Weights of a small GPT-style language model, trained from scratch on English Wikipedia.
Size: 10 layers, width 640, MLP 2560 squared ReLU, vocabulary 17192.
Training: a variant of Adam for these matrices, 670M tokens, 10218 steps.
Each number is 500 + 50 x the weight over its row's rms, rounded and kept within 0 to 999. Layers, rows and columns count from 0. Numbers have three digits each. The size before them is the row's rms in percent of the matrix's.

# up: layer 2 MLP up, 2560x640, rms 0.0411, rows 1840-1939, columns 512-575
# down: layer 2 MLP down (transposed), 2560x640, rms 0.0362, rows 1840-1939, columns 512-575
up1840 097:570482509414478421427457571441537555493459494433520503422510519457449503472511415494499554492405488495501516505506515527537543566453505513434533466531502574493470569529508504485517510520545478
down1840 098:594512543449565522493468561582535485492539542527446594534595481486501502471508523568477502484482458443512404567543570484500447449509472519506568542499568475451468597635496573587548477496587590
up1841 104:495470509518500466500521517484545506467478475514535443485504528541456485448535393515483454484512499494464511506529478514438467505495553530461436437504512523525552500371459437497387491418523511
down1841 104:514442528471509486456532530450584495514494503333524472462567504541523473488555464503599441447485530582465553450556539463494504433485615476472469544515529578611549474478491572467528496550414479
up1842 092:492444565536523467434497526463467488457484484516566482467419517558538531435487484530477576452466537519521471377493495476479441577569396549499456584534401483456474642555545433535442511502453508
down1842 093:426538503473524554436469482476599441562453433546481562551491459514381525475455530493475413493447560475433512442526501569503485506484472513526524525381604482504527475436349428520506529503529478
up1843 096:444423503461584593423482538440548521475442463535498540537455457531438483449502524524564488440467586558543376500493529504496501524511565531607439472618549564555550597549461446480418558504577518
down1843 098:418564576555465550558514521482511486474506466498548483568471562551500488465469444510573500537548463515517469520522527516537536555472552525485476447481468491471539588411450546498446485576491482
up1844 098:515583430522545550509502517554587480444491482485543574492557534527531595506485584602462505511597555562470597390576472547545525545516491519476498544484489564594527520421484392583475566500509506
down1844 094:413581483512411561588508530456592456466599539426463568547517513544485516434394493586514555502492528401441486455448561520405584561548475495405542540511492516451535482371448517533524547516523451
up1845 096:519466550463490533478431562517570560546482500543486482472417465608505537543495561469581478526399454500520550432466522380461488580498475489498470521514586561482556542486533483599471544533454485
down1845 097:638598430504549508504447566481442527503478539508466518428502491455543559546600463516411457481509410551423490464547461422481469471599567556501420446473435428592493480527456462406546466494587533
up1846 091:410527465512511558518489447654540546501451542531438495546501470584500535538553462526505534461418515463434516548482525526343492558462503548507420453458522470477545517492494440603545456649501463
down1846 093:550463497525455552423524540477463417468490377513530541583535532494520561446512503486471465547548553511477429439507475436548528469578479620385504476539538502530523451520471464354495508419587459
up1847 103:482396411430563441458507531432519519477410514497472433487420491546532556459478450577590593512461543517544480581515542527572518569442518461480449506574538443517542677497514500558478547544476507
down1847 099:469494605454634476464515584504594463570538455537532524594445460539486426462433500484559495507453496591638479473529511467589537611418659494497502533436485495599551479520523479499485499578515457
up1848 110:482537521464504541550506420537472511566499485529417568544569541449481512486544561488525568450513521601570458469422632500543454491506533512468426529528512480480536535546568482570539491423436575
down1848 109:439531524508522445461495394474458517490479477467563524435479551425482470537442571566514459559389458485529468448446543557561523541527429500547477547548564536480554430417407440456496511499515495
up1849 105:482568482437417559585527498572464564502498501463544415514501518477495509544531576483515482471517447409463603533541508490549461461471494545484413497521432485521488513489508472497545481602471538
down1849 104:428481553404459456563528540558496454516584507549574473506530455495524514512481519506568512524494468545478610474476434540512517461489482434566595538500398511557528474548418480552521421457486450
up1850 107:474533413544498544435464536490479510533420490543462574496503493457467450528547510435523536470464580484495419374558451540542395494588389506443494539514502575597398545507536578536403516507422518
down1850 109:506581527477505524442496505545547381477456486505555494553542503400420506458451447411470469485542537556553456533497547453455558580495485538542496556458587440502478513486471480425457452541516576
up1851 099:495487513426460405491469443480550479451477474564447530524618602596529479563507480504505476500446506525512542518602572458490457538449403486488506409527509431460393535526499441544421485499480512
down1851 099:560524506517433530551596450491434456573434436486498517494480355476445433557510552521418521555475462515440509477542503541467584516481485509509364419481558601538434556492429523508446499593526453
up1852 098:491523440501551513480455478463534522446469594537481518524489516542589553489534555487504490459519504628564484516518528498412444489424538457311486509462461489501409515476543443510514506498553481
down1852 093:646455543508523493530474489532489449457563508511556519513499507427458490444447480527465493582499475422488460531467480560530507430457604435491553524522506424499480581552487496492525468455451554
up1853 104:476538522476620426495462588453490491531481561463403493531481440531506441483534530465442533535583519528412478495597457474471437414502471538459460512506457459505573522558487496514561513491610469
down1853 104:399500545485567517516514514410499644498538555543488499557451596580571481486469417534576471475402487523474457427531500471565499487541568556536491507509474504553498503477552394554530430407493567
up1854 100:516484470506504430425551535530499606527546585478434505440496476538470482472572492462506571441419475516499515559456477489488391477481504589429500537572485477451510490549540487464512484489457484
down1854 098:474556516558453568586522518458608495540453469539403462519594522565547477463497493442451519571475498562480373415487571629493420558507546547442530521368513407521519544505554497473385416425557437
up1855 111:402506449522530500466541540493435468412350550460550578602572531435435425477521538450462546471544588492428563498499518462462491534552497496411419540434445585464511539400517506556482568518548458
down1855 108:537509432473610562511517532504515419642418532442551442520493500461461516457471504392486553537600566471367375572558410414393626531486497600507472432485516477489525537548409483532459533504429512
up1856 094:451458601473474536475476366550561541535410528471495434516490568442424432437514466511556552434482478488412578485544465478576377491459478522462506432412498521604477559523485502567442605553407478
down1856 103:553452490563553478499592461506528458507519589527442492458536537498453514459483510512561496500528467446477588485553459441450545401506466497467491539502400518490521492549500534469550526486491509
up1857 101:440428432540492602443564529470504510545519457539534459480538605525507471513496511572430596523569516439478587491595491465517527440503548652514444518478463532536515542519489460442524472535526479
down1857 102:440484430526475553448443447486541423495542481446497445523542508560559435493480533617464477520513455496507547515475458460536488519515497544402541588498456541546446406401456499534460568404420527
up1858 107:499467495440472561439502520416445475488461522486441586431547568606541541484517467620565512523534514601446574490473381499573479491571430465528556598520542454561464528482453479494515463534522599
down1858 108:633525508420556518461485433435505509543439495505449504414491559596612534406462525560521509451458480469502493427518499458513474418497517423579469584466452549516582534409489480455488531550510498
up1859 096:471505464509527437562523512419554499503437487558544490456496479465579479623485536502479526536503662452477520561605529577512544470497507594513453477534457555507520564486463431591513436483492416
down1859 099:523498449439399405416520475533487543541554556476535456646483559454475471543483602442541433507463509481471507516476538513516498534418461490571400448492505487536514484451610471501442439489464520
up1860 100:499493478481504492554518564501451443505467489487507525474559501475449502545489540555490573529507545490445560510527429489590502539473509475411486529492474525478658400435401467549451472426565472
down1860 102:520519478523455467436521531503457515565494489463500460491484526484479495530513566558458485547593547509428470512498531514481498482573590542514508596446472531522638509477441528465575483541544530
up1861 085:411385488536504517567477513545583560462423432534448498512536558540461468463534504569547570504453480500423429585457504405449456554600456474471472469517582558452476500445538459547435501534504616
down1861 085:617618503530558530535408548510478446551513584538544553502414484572581450573458463495456496516510388495526596383510487550444483478450513502467503594433465498545558470520491461451530567503451556
up1862 108:438507560523485472462515475489437507488533533456550428435553477485435484377557471473491479494552579449482539522474477477490521518519496500331534561504538502466578465475509540447520475544541448
down1862 100:431553518355597446497522484534533443483462435487586478489547443473576560477550456611581504481449520475492537470407388556483455456553517603505559619489601444500550519406533468481589640554545523
up1863 092:589492464526507549488425516615421570417383459550525613446526491500494551443484463505449413504618547519526486475474503528474530516521498432473428462523538545513520527559563493548582432610452587
down1863 098:603522465538478593423535507436451537500451485534543615435580565428506562534506608463485536520428507513506475559550537544490492443492438489390505506524473552504446540496501482502450528456541497
up1864 106:439540482492547487492523550455429484557497490544513483444465494474528511484530513489447587532551547463437501522549463487502463401561538498518494497460506531479523477437603510585526392547530529
down1864 107:419508540391518535418425517480537499533547535452508431460556475490449469491491497480539428548490548549396530467481488535504557486522543444466416518487483494479546488525553548639467541520488546
up1865 112:494356450383412525477419465520477540467440475490432504493468557560478560499530509532489495569433523452510417505635508516496426473420539491419499501517590589567541564501536537491543483491597534
down1865 111:470436481454546606569466454535563524518495531521533569527540489464544505410575471582479557556506517530544528580457536595525505570562468528440463487519433448523510558561564487534462528391524492
up1866 087:475481542507463572444567492398571566522568466534558565487458441505469445508561559541449455453461504526532534490513520527448427507558457504486512493468503428516552486435399535480537472443510446
down1866 093:438431448480562457440518518470475558501485480492590576497547527546482397504548500487513450553450450507497497512452480386523542525490466425439502426521515502486459535483510390620551543424593579
up1867 109:565536535501517467406576522512518490431460561542466442553507503462516513516525451490455468414468484405505485570488458557508380531475362450541442515524478514492479420459522513493531535530541504
down1867 108:588537569434490529518542441526506562429510590521483531554475477479530539466528552474393437430496450514527353510531531586574452540478507545583557436505607451465589516513564433525464488457532578
up1868 097:484537599519455413513487484469505414495511517503453485502496503460455449460524509507577498452475488578442460570515422491450428528484516525554503465499561508457447463423440474447533507432461506
down1868 100:482536473509353526532548522556514487485423461590466480493481536530503428452517477552519492536597491481489590542549516586542511405479567424532476479485453548544506440461361524412461464446509531
up1869 094:515526425490546510542427545580510521481454521443462506451474484544444497460528502531496587472569562499572549480470475490531463530524409419513449512486611558430520466468452451506477461553453540
down1869 091:575512475531473582484474476520533420412603469429366499523520525495526476516401484387484600549490507458492518459537525531482450506510578504544506606568418492436455504488537569490432564468562491
up1870 096:517485369512538427438585418560482498555483550454471432451529500560439435494530531500461433448467569482541460475441541487463470519517383415492475492454517508447464532540449551559536543534418473
down1870 100:547461506528516496454574543515494512521613520398550529447435525450493456442570480484474438522449566518517497592476445572530477505432421452482504516508481497500523490637455514494522488519415515
up1871 108:442447518449546479523519587485488540490473546532439459470554479444553595438627475417537502465453518484466516504491534544462537464539529548521479525531606490555526474464450499508513441584522516
down1871 106:606452479513462451473456470547471465508451483582402519469531531438534572537551534539584381507504539504531480635478492455545481503599542529607493545597462465495550492544494475437446476593496448
up1872 104:527506466491455462460522504477451477496555566528562516460509550471531548364505464551387430447553504526555497581550477426598559431487444531531579460514509430481530493467477555540532512527475445
down1872 103:595457564521545477521492530427518433428456504434412488493557492553584432555545468461502528567511496446566596510495550458537488512489457390549567539426509529392534514459486439523487533494430434
up1873 103:503501574550448479568576540392435539612487566463623562425479457440431501487454540509485474466564514459467481611517530530599473540463464510509472492517415461500491497502589588623446410509475476
down1873 099:425506548475469437485578561455420542472484547464468579474590495477542485570507535515439561487457497370518527548444468532474520551455446471497479485493515533502512450519499483581485486602512441
up1874 098:541503484490407468540504547495489531544472568534404502546454494521440554512516493548498531455564472531618432496561543437562510478542509370550512451531541526478530395460482490558445464564515425
down1874 096:615383427508457431491500535541478492504544488533541515526467532577466562539483480417397417476376530551476509491527488498552468443585494486497511596554503535508603543497561554481510668458511558
up1875 102:457431502479547471551431509457545484427369491551456603541479529510450468543500477575427572533445542508497411467588554527477533499394433531526582559584529471613512606475490447514424492514482552
down1875 101:472570487534443546518534531397493459356545586511456506496438495444527474478454551556556453582523572470573512517487501502540557503549481563557490417500494425544580569431489496471369436555504523
up1876 101:513430580443451474511530512472430453543502461459515474520453533544515508557528522478382481473538535511559471472462484412489591508426545549400504482463431507504551424537530430401581517514434512
down1876 100:496478456436511610472524523483550476546538419534566528536487536542449550412465562542533415454478509552510513576519411461498397487523507476406550519518487484405422503508516427448471520477485477
up1877 110:494549525416457523443615414510428530504492481439553548544529501538509491524499572554483497490498461521485502502452456496448481368467506519466472528478519491481435575440476492556563483578530459
down1877 108:346479511586468467458474449459444439467474476446520497537449507532450461448476477516627505560434492467417482563556518501482525467502515602498482552489441570485471581555404500509527490458470539
up1878 086:519428536532548550461550540618506507464370465403392544443631609476480497458505463466593567443378519502564389522540601408422512485530491532502510469442416558560493457611432589396488426470467437
down1878 088:664536534442561537522418552418435548490606536526471498534486439539543457400593411460470499517607409460489498525522508368506557484486453502448463534475537503522563507477543481550512518437544570
up1879 099:516588542519511489496470512507569531460476608383508528433458424471526515574549620513555508401523524473456527415431447524539413511519427546559409524505493516598533471496581482487495471604469633
down1879 104:504531557442463458441547503444578397477534505539385538571462518510540550566538542472484505500518538497459371459507499551545516458454473471575568424506615481461511530510520553384467476540480500
up1880 108:510463448429480576472505531532421556529500520464463529438481499505494516468483548412532484456515551527463503484552569495487610511439428524358433475553633507546478498421512516454455488488550499
down1880 106:769407426583390548532508523605445572468568595605488512499464427450498557500543426547508536511454493562529538490522510473477545528412516506399480484471426460527537490497494389514522458553541493
up1881 092:552538631424585575436485557594572626453498475495487575508551480495491466407524489503577511527553615539498594474481423533514538538488436505461492466521439597497477489489513395494471519492535499
down1881 101:506555530463415507460548585522484471551489441512562545460500572506561491415407341473490527430465510526462569550502419480510474530475519501542488582483508498405473526551481532538577565437472510
up1882 109:507464559533426470408464508446450471494485567486545455453452509521555515584549518534502442478473429545581516456583490502448525561433484520552601540501548546413477483517474458471579527635577498
down1882 109:461477474494460485427441563422545502563517559501541494465497536513549510576513490545461477574613414452553600585458504476498529524353486536495460503479522521470422494531472447437511504480489572
up1883 106:490558539549535566480491477565428490503483467507596590522465479501576525580580571467564480522477523580484375591450478442490464414452571483362472513563541531438547466482508493540492590537470473
down1883 102:375514530513540517427596494568477495478512477552581569527472560504522494468567576549537495628500525485600418557543431445496502449472455590475542525581519520475452510500519444480494544489535549
up1884 091:483446537486428513503539524469542495441498436505590465538546478575471589475520537527498496485528484606440500384543476508549510565571478529437454496526470464549416523524489588390577574423519482
down1884 096:464477560501457456516459503549506484488577483453487426537472484484504456484467453417549447488486531531323514489478510545571534490466426498523602435529446541403534513595400449475451593497427526
up1885 091:445532486436434526496580502476532581442503519535470514491523492557410497384551504599635600520482553517506472508409465537423439525531475543609371557643525513567493549608474645572521563498420471
down1885 094:691536565460407523437507526527502501545476491460543470461438429577514557539477416507459548443577460449559515489567531537456524470488478530579527445448447527528535500471455484522439458472495501
up1886 102:489513543593545425461554406519404493556492502516491460585510587447446546397519578408392501461540538463564487538511530513590413388483461458511600503560580464497447479403451492482473514478531451
down1886 099:488528524573540467505539506385467540473479419438541487541426556550473445514523470510429445530527507483433503556530502566635486452449504537523581511486488516428471466507464560454533451501613444
up1887 101:549431524493543424425518507483522524599473524554387472547542467550479540560531535619434495522507504473540499500568515506550476515404439554515491467482426518498545476535476472574441553539476575
down1887 098:512516479512480527428574456503512507401500490526466534650448501429511620540444462590504483461534489503527533500530484484549548492409526422503477458515434523513464468433518499492514528459522527
up1888 093:543562482539621540473539424549530500511514526550472554458481490487469585511511557498545464495402538440515573473492527462465586488461522517511473508546452578516508535567586592538477537606430625
down1888 095:494536556381447486541482508453535575454480535557464497526460481426454508486510417548539588468547484473504449454466494434466459543502517483502537517418618535528479545506456505505473534530507456
up1889 088:537434419477563449525464566367482484427505574547505474490528493521476611571516500481470423537417476570494549532592460491511382491459459463463526573512512465495491479537442518389579513485559510
down1889 090:516570538557401441443467606574546555458488465467470485547512549582519517495483578449505520564595460471486545479488536566461541555501526419586422483435495487493506520462505502618567511476410451
up1890 096:554541436549486473477473512464560513486462389435521479505510516507508419517561512485488551358462647519479534444440475532529442526494456533532506563459489491546467538502501557498505483455429511
down1890 103:675495460486507487569470516494511558468519502518451441550514491417453414470465536505546509457438612471472528434476422460564520610448471546541399527531508502457524470484490566481417504431569547
up1891 100:516585456456514456448403594493470415441360406549543514425463534480484441548497396577538519421507501455436491570539548587509523403536513561510552465561453563505521462416556377576416483519472595
down1891 101:488512485476488477453503592457490450418502477513539522428456370614538443416579543425552476475494436519450344551444417516524496444483501527565490419491545473503449507531522532481524511497570506
up1892 088:491509481481660573443620464459452455641500479487519504473518433459514434449520441551496461458562482413597461519582562437508470534460507453540444613482465492398519540507482411499591536471495485
down1892 092:432490546430443466550411567451560442556417463564511557564466555500544464518506510477528540574448563460545442534571571435476503455387580481548392447455502552532566528497471453579489530529444485
up1893 099:540502553411512428528501517430521514563513491502459545509489550470437521482530610550596597461483535391525481527566502418499509526559447565424406503467528509442451517538464535508424461493435494
down1893 102:541553470415408468534508543533477533499521481573531456509437472508516519488495483496422549597576503497494457526442403300446574552471512502413432441525453531492574492473459378550517427470523527
up1894 102:483519568413481472478479502510453430457409543454492392499425552611548478537497531521551471492498512439465541432503478503459566427447537520420590455532401573466544468515509473399452620552454591
down1894 099:466519522455532503456529522427394462566464578484466548461517495522467473583504538510511452487596537429401515395458524489519531542391508541480438460539552366548516467514561592458457529453398451
up1895 106:531479436445569494462544451499481497477475500598548474454485512514538493385500463519516548490615577492534524508546502527524495535483407557527552442506543501462458473500463535405484552554485548
down1895 106:561520433465618480516568486516529512506490516538503550495565471481507578488545474602548434485574636580529509505494589547437513564439550480467556499564503456578427535621381471435453522557490504
up1896 120:451504403455525486483342549575504577456466529499551564377456513450498476479550475560523509414511615492472522370428501479462492553531494596543586466495468530565616583543494448434425514584402478
down1896 112:533499618507474447436423441506433496528547486507493586555543554448454502503495520424458605483424492475463442568509456463472471540528536469540565545400531537568513434485521558417529495386506566
up1897 101:455463480506512440560496537483466475373530512522521524441604509532533510537629471429462608520396552514481458550550541512487497573514540420504548496456432500490546496557473456510489438475537488
down1897 101:403534542517579473589475549438521513464568453466567548564583446391509516512408520437398508510575648587486513551504550425492421548486562457532443593482545471567533464492427512541518522490511502
up1898 101:400488498587433469484465497461448553451500518540506465434486533474517554529527463503595554465503441440476424508487503640521422373440534463523470516509430473574572590439493577528547555520459563
down1898 104:489544532500519518534547556556494505475496437446481509518519530515511525515488488505428593464481525470387507562471542563432530536465465467571585491510429442523544529557509488592518475526527414
up1899 107:508546501532507431494455550469509510444509524316483420479502570570513530430571481498533539429496496405426526414500582514550535501497517429437593510506475541514527484476459460435477498466561606
down1899 106:486501527526555425475470514508564530527481420534578556508548557484488475491421496465490470394491568571562531531433492554477563401533448551425574406448576443491322523460504493526468492450488536
up1900 102:526522383445447441520549482489574444521451480482503482432509593511445577589509480545495588422507510469563492437557592491499452501570495548434499505426448559515425478515450447545491485492533511
down1900 103:604442550556641440471507498475540512465551515430449488434474550511441469499531525476515474508448479510581473543468520400568487438443660549484568549393445425506489598527484528504479473539519473
up1901 108:524503549459439408447422428451520515557468530494490526424512539473473542470479487456498545469566499509494525447439539445589434562432466641438504485472548505504427522561507513508502414462523471
down1901 105:529471544582496464485429649562477436452586482514382562528591549541563452401432484471497461433521417524501446629449542485435532478542533467499501419409477556517551529444583590490558553500578526
up1902 097:506454368481395457526482534414542557547506482545414494472509539492564496462515491496561412498419501424427408428557410409514605523483470473454528517507464547479474518429457614451538529439577494
down1902 097:505464493511470530454575488489517491479587531501479541491507458555504541524552455550520460548598548488583510611506448412569497577488526464526502456500485519374573533527580470561556593467435487
up1903 106:480509564554545525555508480565407513547455464411512479464537576508513399551585484511522540428435459518521522523584537451492609439643472489408503549582494534556406426561523526426519525497497511
down1903 103:538442528475433447555519504434593542475491479455444479428566425536538425427412407502558511497333518516476497503522525553437420534497511493588513508447469560514562470514417489459467547528489501
up1904 105:431472507537501505521521487419517514496490396460430490535416578508458551505558531523463466468445429441517469494454467498411475530428528507396516526471590466474481428453533530454484469526437404
down1904 104:324556555544480539555468530569513516501495519569492551552460516459513507523504490518477534527536487481511459483546498405519484492549466487537553495533504566447550448591581487490419574548547516
up1905 111:502473561467440537444572570613565523439499517517576484402538398523455519431521545491524510493523541442380523464527475529467476511445521476528437450477506447495529435466522458479542493526403616
down1905 107:446497531485445514511526538495517436433431477543513472480555491509477515534472490640523447549466481457433476451582490487481520510560574515489482503462569536451460541575498524496567510486468494
up1906 100:426455486473586447476501439414537542449414451527510501424448473448418498472469433475461492506487512497534455438456608487499469376566434460528507535528505503528472534431499549420461488476444500
down1906 097:457450527484453388457507553540512463630473458480490537548478640495563490602471499593508520460552435516520487590491540464485515581497545544560509388461487468498492516503348499469492426415462526
up1907 101:437449546440499462519526415542541529571451469453487428417567478542500527475592501526457507446535608543443489487482445442482548479519364461495505415594626544454543598351511505565528521478461499
down1907 103:458472577492464522520463570492443532576479575455590518564407558486544444441482491435539562581534496496533534504553560491460482622504438503531482452410444486417477445510500419523493582501472548
up1908 100:524578454517574486405486492434530503524429627491397449493551497426433495453507492509608513469542515478481462538423482571496447514479512546504467533567405450525526519482511518564517393490499601
down1908 102:537555451526503480454494490507380430449449525510521446497600468481498497478460509442506474575483551548445540481435481558520441474495575418474532561536511490444502498474493491409498476463431413
up1909 097:515494380441488536515516559413485472523508570553493498476450587512483470534501526533451446513494520456415496481428468453502465530570477558483551541524511547472517544444500504499588592512507545
down1909 095:475535493375535456437446487582445589471574582459590573499411482511484491417551584513528535503503539546478559453472477455557472455456413407384457474589528539536500450494510574521500550579443593
up1910 095:448523489434475515466455502557509424533445534432522443444552528496474519479537478486516414585517513451552457424482474476508483439428459461529534495526461579497465502555591442457523567434380509
down1910 098:619612477394472529522461511500471534469471506523543499464459568495494452439507531518639486492502465427496510465514527493471561511470521494498571513441394458554547622468457491447528518522433470
up1911 118:462570458479429451460508529604499506510451467485445455479490447536509486508539453519450449494467472527467499521531500516554526551608489440516458470492531494579536430417487537540510549566486447
down1911 108:554448503446519490515550527453523469607499512530544473526475544553592444494484489492520486545519488511455536529539560442547586463529519488526573522506416425500544492503531510531532488445454561
up1912 104:465543485546551534521541467476361461438551569511537463481490551488535458439505533569564427480533467524485440604453596480486488501467488462508531609512417494569468599425485539527544529513463463
down1912 104:490492456441507507571507466557389475426593535513499582455505491533619433506518489449497550444479504500537523504447501558477469401443479542487569488609462599511517550584476471459407478457408562
up1913 108:534568454546494584585563473530587476440474476468441562479486522509500536506580525496407548412575477511516561496560483515572490571458493488518472479457586573541555446523525503501513505483540558
down1913 109:606533501537457438470486540568450504477527503509573437513451500390517433522470429573517429434568513462518495442546583430461491462511499544623502426448522462415490411501484396398566407510424518
up1914 102:473450589478537486344524571525535562431543471486481437509546455412385562424536511536465551468582549468557460456590420476508453501479507496577515484453488475580514502512426484475498474484555438
down1914 105:452494554429503500440591500506501549539516507556538472515431447499596453434395349488516481505541522481467587478504501516546585483364575473564549586448441459548573459529488505484502572534555509
up1915 087:518558428571432454541511547571520556472442502508478539524468539571474561623494582592396635491530488476531474458532507521527537533530423567606515469468447415463432452567512460561503505565451496
down1915 088:544482500490518524507678504500519468523556511499486480528558509483528458531565444432425496561421531559527509538468419531519530515537532559511503379463512489419529375552482521494540489493501624
up1916 105:453548550364458529481381479494486484496389464473557494512531508392504489486480486495521465518460540476499522497515541403388487497591514514542475427481558531596574423505455458624409517617469494
down1916 106:528398451511548524479527562464527503467492555546474447510449488473475456525418539468549455457578568405541487516598440540455506494536633385557476558468465429510505419457450485533565627552436437
up1917 101:571547574408574520504527462575522518527483491506527479444441546541540446482569491488510637532414445521525538459422415394488526538458443489470454567468490449483486529435505439422552560491485524
down1917 101:528490536558506557483518469563570543486464526529479420542553423530479485451510605556555433435567496556473459452477536478525575446501520515519467454568482478480534478470397557532509447486513478
up1918 113:451462453392560439472556472552482528514524448449436611400517425461516561495629509449472506486520517480479451462575514489439582592395458460422465482536547526568507503487481450542409545531496621
down1918 108:475584542472524483470516496457487566469548529479487469467550412540476455525516450463510448501405429396501417568553541462452504489424458477516493473554600438524501502459360481387541465516534520
up1919 096:542431459536496552481484470491461541497502494481516610540509584448450477505602493503468487439443594485517546535500520531452491486509448454571525533470473541492533501402456479462445454586464488
down1919 099:392648501443373505477488492487535512535545509525466527542367457511497545562427530537545507449623475466486522514482532372440474526519495492562384441477433594494569534485510474526460520478554571
up1920 098:462525550464474585511516475459540504537476507561487564474644457459533465487548443563496566390559580601486541548487430430410458477413432568444510479463457525646538583486485512484463505520538499
down1920 099:466465523435470450527531562535587597534583572621524563528498476464588436463566556507453530580471463490508572467443514532596437454475454549505549507457512554469564532473518580499438472538605603
up1921 089:442507489540485510543499490577499472451498482486541503546455492553475560427490574529499475467500459562543467494495397530459528487450488395553521516419458526513454551619495575621449537557518457
down1921 091:554528435448488501459532535382477503478544572539532521494488425543500481492460480442495422496447477485491500443513490461450487471479402568509585497515470419490488481585600436400508493516536582
up1922 121:438534556420563404380484509550404515538511543510509511497487439453458456495485484516537531429500520457529588577533438477441512430489577422445491545473557485483510496496441526451483421492603517
down1922 115:402607542490560518461495481603419454537563474489389467509452491584536512523600617446505576537472560499524467447534477575444431601562488500418461528414545490425543465561467468564501524550513609
up1923 110:519493450390553474374508553492519426517448444569452492426530483521554515492488467411540491506538493445552531495540446468452514549471428400497477487560566584517483476392428565445464557517418608
down1923 105:536471413515558535386579526569529406464543490529423527483551419508407499464487489444551490439492524478453513543597472577396482450523599410488546499506483491504484502562400519572455522493428500
up1924 091:488552451571448580511536515394535533433393526388434471518497425526531499447514447530575500482371495542464458558533447496466524489523489585391451605554575467524537522538550474495458475601470496
down1924 095:479479513501492506480475480507449490456593477516509560437547434604511535499500541562526414551508459524397576443577523511596516522538474461438612569544536559475541459432519551477445530471493498
up1925 108:486474549543406435463473489396455534489465500544511496488495623537518549430551447459556418484533428460571469513572472529469339491564449475444505534499594438469485487417521481532629535533575483
down1925 100:433564494592480535528509547533486466570586456448471528517539448438557588553495559454474472572601458475506494552506563473583444461481500484490437512555474451482447582505453449622500617527521437
up1926 108:451436422474597426462496462555464365443441533468509612411583518487486506417521547441544587464456537444458519440503535476492545422577451420434475519554456531482456469446440564499407542486438498
down1926 105:557548537528481537571413431453506422450492554460503491495577436495371427459534477537562497547502615513428519570561521546453445401567436519509533392604550418499514451494508510543486452525448452
up1927 102:498430452485485400532445475533462559554472552525464476428505522480491471485491509479535462468505472452479425502544442483482450580427467576507543452453550412549521520459441423557432473517573415
down1927 103:523530511370525489520499514524526547497595481448507563414542472548501435517553453448472544532453499455526455491587496487493482504485567458479486542462442448462575577474398602477458540454520494
up1928 114:468394426490578610482594471535459503581470458428536473467457568543489599546462476536518551465555496443468438558442565448542482434500433449515534423557603467487526510444486535462552531491510459
down1928 112:401487460473528482556541504494588481495433461565459457521503484445492456539493518394456478515499456498557545522502580493489553504528449490526505430518471430463498462448469538528557488492506426
up1929 105:512514444567420541416527511462519501500512492462585394502524503480498506578546433408496533422535465587547463537428584514477533511497404586525574438537482494549417556474594518529468507477532473
down1929 100:473506510505529498408507549485424488468495477559521525505579511497493435445532510520548500477462542469524436505493531542535432497497450579564480473503510378411472423517540429512484368491541548
up1930 098:483538555363529415548482418452490564523418468515534472507450578557529434446562587457491491403492440405582484405490468504528507526579410496474576491541597379449559498460500471551565445447512518
down1930 100:447530466521414513476507512431427511570519481457483508588517555492477555505512502495593525497490453487464440418444487557353495469483392451444479465500469524422487390460483448570502397447505391
up1931 099:472383452474479431518443514491506553534516504415448514622492548418553499513527472505506508509495633482520408417559526487525493536494465498432569522525490505592565513520515443457511583440468551
down1931 098:362638589456392403494486531517501469565538417511567474542416519524457563515442555479560512525403575471468543550563453633528534538554464474486464416446422597566482492499532601537516536523458510
up1932 104:459485424479535503501546479486440472492478494488477434411379484536472522457511449560500421450502481438532507509519502508539523569481486515475480578519478525430500483499530547509580540434519471
down1932 107:460423470496535546526568553502497492478487604578512471588444457531500564501471505561481426582462446549494499470461499515418576497542449468477486550407505528630546545527547512468505504360449408
up1933 096:561500467411514470532450559518554437436492532480593503468441434519520518461498605565532495511507510450426547504569501557509550581584464523346491506493474583477514458549439416510561469487470532
down1933 097:617485511482527486509459517505508459412469484495542528495525533487538552469498508537501578538505399508400524534441572480532428475594533379416500485456450550431559522545507509503483464444506510
up1934 109:523520533410488505410590440491512429483505516468445551604535433465482452425540487505460401514580540507451472526474509516459512472469484531480498493486544555501474519394454497584548428549458428
down1934 106:526525557462460488323567518566493454488493534492532467560475416555517460465538526520536462506584482481470477401514568394430593449518555499486575508526557521527487539564472555488430464461531448
up1935 101:442549480510453451350474531537449499471532569599523505485597520432498471474495454642520550517559470465516529516482584477566521532459489464429529529515468487512554476453526484524474554525514600
down1935 097:517423535499484430461498541528550575546570457532534561510549453450467483493516520534509525424502406486494451438417566490557382493463546463453558509459486402451442578406461479462549410463580496
up1936 083:432526453477534444452504538491585438564489549491480552578501509558599459536535552550557519444483467578486504573518490421423484496388480511540465483532465458481422529412578610484454430453534494
down1936 092:581428569517586572495570510506504506457434473531526556376589461532472491465441549567492546563445486455502474479549494630456570419532519559479538573477493503507487507548540503479547482483445431
up1937 095:509541443445485555504506536518460479470450394486529564507527488529471506430514557574531513399431486531569497540488549513476483563482492545525552430470520526539485547508488413490561560579445486
down1937 098:508529578563551610493512509516521436523376474533530558383590632502488562454586591571445508524567509423571506431556526592550530457546495568480548525506467482463469511559539539538523513506472449
up1938 104:489613464492462550485469490456479553406485407560511394533428499489541495454508522469546509423464510516523627426527488508521477547467485523454544521434522491536509587454522518444519520447580464
down1938 102:572478560480516549455524436530409472473534441428492424546468535410490450442567547562583530571508571480424496473472432507430507451547620484454470477451517448466549401454481516440422457438512509
up1939 093:501464551479527467453557530504514514490504468580436465497567615445494573520554544544476476541518465567548443519546452511467450466480504483503440517615541440446503457503520552484582490519567495
down1939 094:497369516517506431435494518424515512621512511498517548474593490458476574470484528459521460511502459420465538560506459492455467521480541417521501550563480510457513530590407512623494553472449521